{
  "n_layer": 23,
  "d_model": 256,
  "n_head": 8,
  "n_kv_head": 4,
  "head_dim": 32,
  "d_mlp": 704,
  "vocab_size": 7443,
  "activation": "swiglu",
  "norm": "rmsnorm",
  "norm_place": "pre",
  "norm_eps": 1e-06,
  "positions": "rope",
  "rope_base": 10000.0,
  "rope_fraction": 1.0,
  "qk_norm": true,
  "attn_scale": 0.177,
  "bias": "none",
  "tie_embeddings": false,
  "parallel_block": false,
  "extras": ["capped logits"],
  "init": "uniform",
  "init_std_qkv": 0.0375,
  "init_std_o": 0.0,
  "init_std_up": 0.0375,
  "init_std_down": 0.0,
  "optimizer": "adam_atan2",
  "lr": 0.00146,
  "lr_mult_qkv": 0.4,
  "beta1": 0.9,
  "beta2": 0.95,
  "lr_head": 0.00519,
  "grad_clip": 0.5,
  "warmup_steps": 502,
  "schedule": "wsd",
  "decay_fraction": 1.0,
  "decay_shape": "linear",
  "final_lr_fraction": 0.0,
  "batch_tokens": 32768,
  "seq_len": 1024,
  "doc_mask": true,
  "train_tokens": 325700000,
  "steps": 9940,
  "dataset": "wikipedia_en"
}
Each number is 500 + 25 x the weight over its row's rms, rounded and kept within 0 to 999. Layers, rows and columns count from 0. Numbers have three digits each. The size before them is the row's rms in percent of the matrix's.

# layer 16 MLP gate, 704x256, rms 0.0752, rows 561-624, columns 64-95
097:460505520500522510474515525531472525527484465523493499516487545464512444491521432513509478525472
103:522460493476518489505496495483519464483509533499556491498451488470483540495502520498473482475548
095:443505529492525493541502565499490482484466532488465522484498521478537518495522487485498504492479
101:480523521487507502474494519541508475483495475473485478516511499483472459455538483468525477502504
101:417488510497525479542519505535477515540516506481547488522513505497533448464516522521458446519517
096:513468549517503487483460482529506464453493479482421489529499470490512511480483499527527519501492
096:555497544497493555478519521495522474480489504509538475495560444474476568505509517564432506458507
104:490474492452534472549490472522518488480508534477467470497548510521483497492499499516515486543509
101:486483463533467478480489495482519472500499450459469525503483506487519479458499489508527429517485
087:510482541509518521507527493448526475553491528521527485487484473507499491505482507497463530467496
095:514499478467487483528519506483492457498541519514472539447470529552470508523519494500543473486507
098:510507486490493491504449457562479517520544468467507530466514472490435509484502462473517560516466
105:489452501494491497549538476482537496448484527508534531485528508562516465486472496492515510487491
100:502460498510502465463502489481528467463479482442498487520544512505501486519490489532484468501484
099:502477512461494505514547515537483501501506538468526508474493474550490503455505455506518498512484
098:513504512487469524455484536481481485512512509493501472490481498464500487506472495457488465535496
100:511513469524524534493522561493525511471543506546473475476484527460499485504501465538494538501535
096:494478520505497484489492501504513513505511479512460496494491454462457519478539497495424507481540
103:532491493496518468486517502516474484465521530471527513507467508474511460443495476501464512492519
096:490464488492481522512471496495506494487480505484508509502527524497529449504523494519528477537537
084:534506527540509562512522502489498528495518502516502461538503471492449500499479509489507506527512
109:502502507540497450496476473489508515543522525490537555487551476534524481508512480493510490481500
097:512449485506490471530496509466552453529520527516500514484466508506490456481479469545474496484529
104:487495504510463501499510506471479525504472480433484508496472506455510498474490521508473490535474
111:508501521481483414541509541496516480483510472479484545490458522469500466460516483476477521503519
093:529475539483506477475488503464557514501481503512481480543471508470489474527567507460519481459487
100:480521492475494503497458484508513497510485485514478500490529520510519515530495502473477500514485
094:492492488481484509469512568520487480544504485534478479453511500446512476482490496467485518479511
095:461459505520536503495483527456483513491494512517455497488502526476490542528523484501499509496542
093:517497526483446503537534531508470467538454479515512578522454547524540450473500522516528482465487
102:442490521469460457529494489535486480524508539488512504502441513473493512459521511451526480535495
099:494516502505492488460541509464462501494498531478489552535560446506472493510517490501482512529474
111:486483476463455523515513498488491490488490521467513480479507492549512469502470470492507469513468
094:551493506502498465520462517455513531532494542546547508523516528505491503488481524547465529485514
090:549484499466525487549477502495520469462511504488532504497512504482471527479485523477472497458495
100:497449491461497505495500519517486506482540506485497502453502531489492517456439475540479502488554
101:505512460495506444502488502514498520503505492509466541482527508524527515516524498519498521512523
098:502496513511496477524509525502549459516491478509543503475494530473493482464495498523481519469532
096:473515509483470533464534522528507461550496506484514491509547506473484514551515458506524497492508
107:482436493545528474472575542480493526497517504500502554450487501479521494523510482501434529530513
099:481516506520506494531526498487538526458515500479462464521550498499474508516482471510491532513499
097:533491450495524545454495495507491555537502521507477508536478455492474489462499455553478444549498
100:528512498501497500522519482521494528495456537493493532458496435553519527446508458502515469531522
101:489501517511462464505516514482480459476497496503555559484466511498516510485510500482538519465527
105:503536518516496506497525499484517509510512476488478482497478525497497457510471514495506443493511
095:490513556498513476495464544506527460556497489470524514471472488508491477506486461479509487515499
100:474503490505512521500534509474504465507506513480549501531479505510514490481539502444518467522529
101:468516482495477462530498470469508516496521483509511491510563461540480467498474457508485505544500
096:525519494498525479503490480513509510504502463491503486489484516528504485489499469503462508467495
105:439513506501533474461485562476537520523494487476481558534514519511507526441509518568461522479491
100:514480496502508469507514486527484511462531515522455485492515506497536524510487564489492485533531
098:506510497530493516499522491472488478554515507526514443519530494540518503487523528496468489488538
097:442481499508457507467524519539486486532505524532528498520526482527505500476455496556478532497470
098:469509502517535482507479493504519530507542522523527507507478479538509520528531522519498495475521
095:523479494520489472494488445507509514494487483510509473439486492483457516481498464514529481511486
104:521467512514504461490511533511504500475528522484482537505507545469506502455486519541497534476520
098:449513441514494525496507530487474489515492484510465514500505488507500539494539512524460501501497
112:489542477544518449528501503529486508476482523486531515505490512459464511450472504521500551529514
097:500523470453459472497536505497508454464466510448513520487499510518497505459529457483486486513436
095:482543534498461541517476485486508528485509493490488459523566488498497494549549460567529505511489
105:534487495517485510538513468459532535481493515525527548516478537521479477466479488533484491499519
099:550542548525482532528478459511496530525496484513490482475512474501488478521507533492511442550494
096:479510458531521501479484514530535572528434540499472482510511484500460534503515487502486525528503
094:457512502486447510481529536536525504514523522499528483486495530506525480491516492472485471523530
# layer 16 MLP up, 704x256, rms 0.0723, rows 561-624, columns 64-95
092:526456542493478492502487494521532470426510471496453513479485533480470501495517558487486507486541
100:528463511517495470553540516480482455512486491486515457548468495453488526509512506501458487443529
096:506485479541545503487484460538553488444531450500523440526479505482477493542482480483494500511502
099:475500512501474515490491497537484505489518517496473522486516525507450536467527573511514476502501
097:499543532501491476498514483531493471511533564515541512536486452490538522455506513484486466457543
097:477544511507475498469484546469454489493513467536530485544479491509515519460501511471442477516493
099:474534496504525466498522483529541475468512529461474495521525487526483515499471483495547477499480
108:518540517484572537505454483519523525465499536520474455525483546494440535538510489514504488523481
098:479472518463513470501477461458462478539509545507494513510501493499507529484518538483512524539436
099:498473485489477462538518523496493509500485476455505475524497466511472498509540515509521484493519
099:488454494513504482487514475534514501510494506544474530536514534498472476493477443521495500476470
098:538486491530523487494504491504514462510474472450467508526529555459530478459500532556518481518488
100:517510486483486523527462471476493481504487486505459477450482468477511545531482535482514446525517
097:503486475481529542498495495502480519505536532525500488505501477525527510502509505540519519477486
101:520524507471487514543493517523498509492477516469516491484476464540528492481459491466525475516453
095:468546536485501558464517476573498498478491486484471523484517491512510481543516476480523484502503
099:515512510532520514531461505489473512501532476518446451513476522478535502479500505508497531559511
105:516517506522465533498500480457531550461525534519506481459548491496502461479527524475526535464487
103:526556479504494491489512512543514520453511497515502473502482502509499471493545503500506496497512
091:488494488493487518501539541442525525495490529482503504531511452512509469517525490521456533514471
085:516537472514515505481482532483519481521524516526495473520463546492558494515472532536534517447470
104:505527462472506496472500476484517473499527513525518486488483502492504502532509485543485475456480
095:520482501491482456515538467473514457513512522520477541523514484534552460532497574524526523460499
107:485494485529547542535513494459529514513493483502511437471467505543512500478430505446481512571518
103:482449502465477547485508519536445488517491506494537508485495488501464505511518487479500532479481
095:486521518456548486517473504490517478494505496515453498510468474483503474538500505495509470517484
096:480494498462503512500478497505507496555525537500527525535536493490485533486498543491532529474509
087:519493540462513512481520481490484514490475513480492515513471527474505540523559528483495438521489
099:515488468548520490510496541446515522514491486494481568477534509528535490502475508474491508523531
096:519553473498494550450479504490510515466540534484488487468514499489497512518492490533500503507519
097:476509483473483466483520534463501501520546480488561486456477464507525492472463485486472464458528
100:460521519470488493492489487509463535502516538535490510524542474524493490474483498509538505524537
110:504519523502498481532473516528509525455472468483522504499492498552509491468522521498495516480477
094:517505481472525474545487527444486480528491478519489481496544477483465516524537522501481510489490
091:491498530506540458484520513540520448479480529524475494535518477504486533481481485480470510449495
100:508431536546543488470520501505499485494490475497483507502477462460527507522477490539472484520530
097:452564481496469472469477519515488439491512487492514492509508507484492464482545504481486489462512
101:550528504474491505534495497484462505462535506500507457534526501495492592484500521527461451508509
098:539494525512498486521502477496474500490495504532462487540502473551509514510503460528510493523488
111:472462488502548465474495487490510509492516501485507510518483498500527466487517512473482465493533
098:500536542498493505494512474541547511500549505487481465523498496510469507496510520501519496487517
102:486512519481474491513510516495499482526491524471536559444511531471520526563479532491511524543513
103:474499516467511502515479484533507505494512495546506481539547475547539552528562519510533473506510
101:504517450564454476531515521489530525488504504489534484506474484553500515498515444511485485492446
101:537561556502502467555472514490480495462467461526530510547522522535499484496454498499525453486506
095:514494530466517459467491478529503519558506443497532481453506478510497476463469497505472493486509
095:504522474497514488470501499520536483472507490484480512482502501515496479536530455484470448529507
100:485528520513490472522514528475490531497538532550529484475467513474464530446509484490530490476516
098:509497501553475449478525503487500501484486510530487502510511493479487503509552505499488467486501
105:470502506514507538545512500499496507490536516488503462492513498553512434531477520467506471555508
097:487525469527496526480461468535511507439509515491475511500526506472486470509449455463462499512505
094:528519517499495475456542520499506469495525535478518485455497545556473487497469467547517496425509
094:530511494517507479464512531473492449468471446510487472520518486528496509517480494473464524558507
100:540510527499500541484485491505530524519497511469473501515487452544500512513492447457510498504450
097:557538489500456511510513489524507490491529510504496461523482529474466498495507473557496484444490
108:514580479522502509502443493482499490487478452519489496494479525512514525518514464487494487489534
100:531462501515506502508490527499500557510495510521518441473495509519513559503511498505488488499551
102:490503485502512487486504540466496475504469469439498539499511553478507473498521479490545509533511
098:494503467539482492474531565536455491518514496514485478515544443552494534479538486506453515528466
091:493472560498510532430500454504544540549490495482516458531473470525495469541516500563485444530495
103:539504457515500486466497489497524467462490488502461456467509508511490461472483474491519515510522
097:482494491433449492506477515521522452516534490495459495491522472465470463466474566496516479517453
097:474469457490500502504521506485530512476462533487464471549523507470519488489518498518534511488488
100:514536507514552492510475459489524543469493492477467529504501445520472530500488509524517482517489
# layer 16 MLP down (transposed), 704x256, rms 0.0646, rows 561-624, columns 64-95
093:512511488468479511465484494526489500511490529509482483545488571456464426508508467492531482541469
101:458473517534508511513525547518467489555526506504453485528518514551520490519485520515492469463500
094:493534538470488498522510530500482522505490524529501519479564531502515523507455511516497496484473
098:535512477470549467546540487470526518517431493539482507511528468515541522485471502529540469505501
098:462481504511495496509509522511506506510501477508536521534476485481486505477499476547495525528517
096:474486531520517442529530466490489486534500504492521465468463498489462518498464481471482440502488
101:528514542536492524474528529502485501512483518521489476491572449492501518526496578544472532442529
108:499509507467476500507543473484515502466496526525476493513513514476520523536502486493488488518503
101:494497504505459499463512507502527465487520538501514506492496498495518458506480504499495400487504
098:504510491511524469511475559515478529470496503500504505522476465513494524493542484529525488513507
099:526548454539495475524469489454480524499435527507508509551502516470555523545497482507495498503531
099:473477506509503525549486511475474552509499488532522474522522473476471502494464520505517490511469
100:502493506521506493484515524504493484578518513514500450452488492482475495526455466495499489511481
096:464472518528494512500470455469510492494510547516499515514461504483483487497481471538511510478522
095:487496503497495513520479498511526449469484455502495508545505467539544496515472484499520496503533
096:537495438547496473495504568496500483528478539496509496472491519478533506487484494478489450485483
100:540507509479487509484484485495503472494523467508518497471470471529517494495471545505530541490497
104:512517542547514503484481476484510513502505498500522473551510480499500511463480491513495515449484
103:483525514503489526450506475530475519517513498516500415500487502479458535511477483519521532500493
090:533521508500501489502507474495492484527491518501464488523505548528539477490496490525541484487507
085:476452523495469502520524488480469472473505506487481501483521499510511509476515448468495466534520
104:513517501530550510513506515555515513496513511511501491509514524530498513464515538479470478503517
095:495531507502459552511480533527503504461453483481493476534520522484488546543480528490497500506474
106:504489536522515492499501490546514478508472520491507528540496543522483496493489495476489495490523
106:462502518447461484523515475470476507526534501546515501545509495473505523483475498493469504502474
093:476438472503463563478519507511441509499525515550502514484523519520529468464474502559519521501481
098:465506484530535429483545466470477510511503528544481541490491488543510498526510511459490503492503
089:475492519502496500526506523522507517479521517506482479501532525445495498494520516497507524500469
099:481524482531488536462486521545454501508491524505517504476488535523486506467494485509488483503475
096:526438536492515511474512488519484493562475484511509503517442471482535527446505520483488490512507
098:528526486510466534511453474496490522499554527497486491473561491514512506487527508536510511500514
101:506511534510512540502498503453507511505525504480533489516522470484513527469466506532493550522523
106:529447479515510526519479505496507508462485470465534451523539491488540471491465471489502528510480
095:487501524469492503517571495488521494509503475525497529565494448470470508480502472485527497523516
090:512476512515519478541470516483515502492503503505493486535493514480488540509497468511474495506502
102:489535533489509542453481514486480502498486460519512518496537536489514521455498505490503498490469
099:515485521504543478515492465511526501522484467524524519506515472490480528477461525497493471445504
102:520487572507503485516498506560490480507446481508527501519491517506468536505483457555473491483523
100:493470456493541457508527499463460510510491499530465513503544515473464510517533464527521513537499
110:506518483548504492509543518470454509530491459489527476506508495546523516443500515547469533509518
097:544513520476530515498478512465530490525540509501509484477478466523461510467472470451503460510489
101:506507471475448552470528496524512505530509495468469528502467502487498486492509489537478532517520
102:507461507483486480459543490560517488438481498464502489533513542500471504443509505508494515533567
097:490481455510456494485518513506530475472504525532543500496515538519479527513520492566512489502506
103:466460464511496504514479507476463508498521466536475501478483473483508545514510515517495529538497
096:487498526546455507515526514458528524488475524546502481524525472491514495535460545467554550524461
098:530473464490488472519494492480476479544502522494547544478565521469507497483505501472503496478517
101:484475470425552502506473520535526523468461447452489490515549502491542524531492521485510509483501
101:481487495544492500495461494511515533537528499463527501468532515480495515547489474502465500530496
108:568514525537493472474514494515502510500438536480554485497472504520504501493516504485494500521522
100:506488490498548522535519529467471503515516486485510509442486503471479485560485483480535485493494
097:507505507487504469513478494469505481509509481503518530455503523490488493519459499507458513521472
097:490489486469528548498479494498460519491501497513503530495506536480552516498482507473492503463483
100:492485512500472490500467521469496496475503552501501496493505431503509484478505468493494519519528
099:494547522522473541509511507485463495486519535494518469537519473520498442488533508488470522486511
108:492488508516531468474461480513522561486461462516527494499462499517469531504522500524496477472520
103:496478494504472499489492503500503484509491511520501554520463538522492486531498508492517531497553
102:516470469452531526471479481499532469491505456500524501539464485490490466482488520492469507515501
100:454471482485531474506511506529507512521504495475492481459495477535489497433517513498526535507493
091:520495496533470511550471510493500507492508539502479537498507529464529532480514475500497539468533
107:519521512560493466504451474494461536534496501470502463519522503508548501519463491496489480508527
099:535431523482486470498535524526485539507487493490493508535464524491499515511547475504525522445545
093:520530519541516483502499485498493516519528462490517539479470505494496488482479529491471511498518
101:492495495529490539512509502517530494495507485474523507490470458515472463500509501503497483504540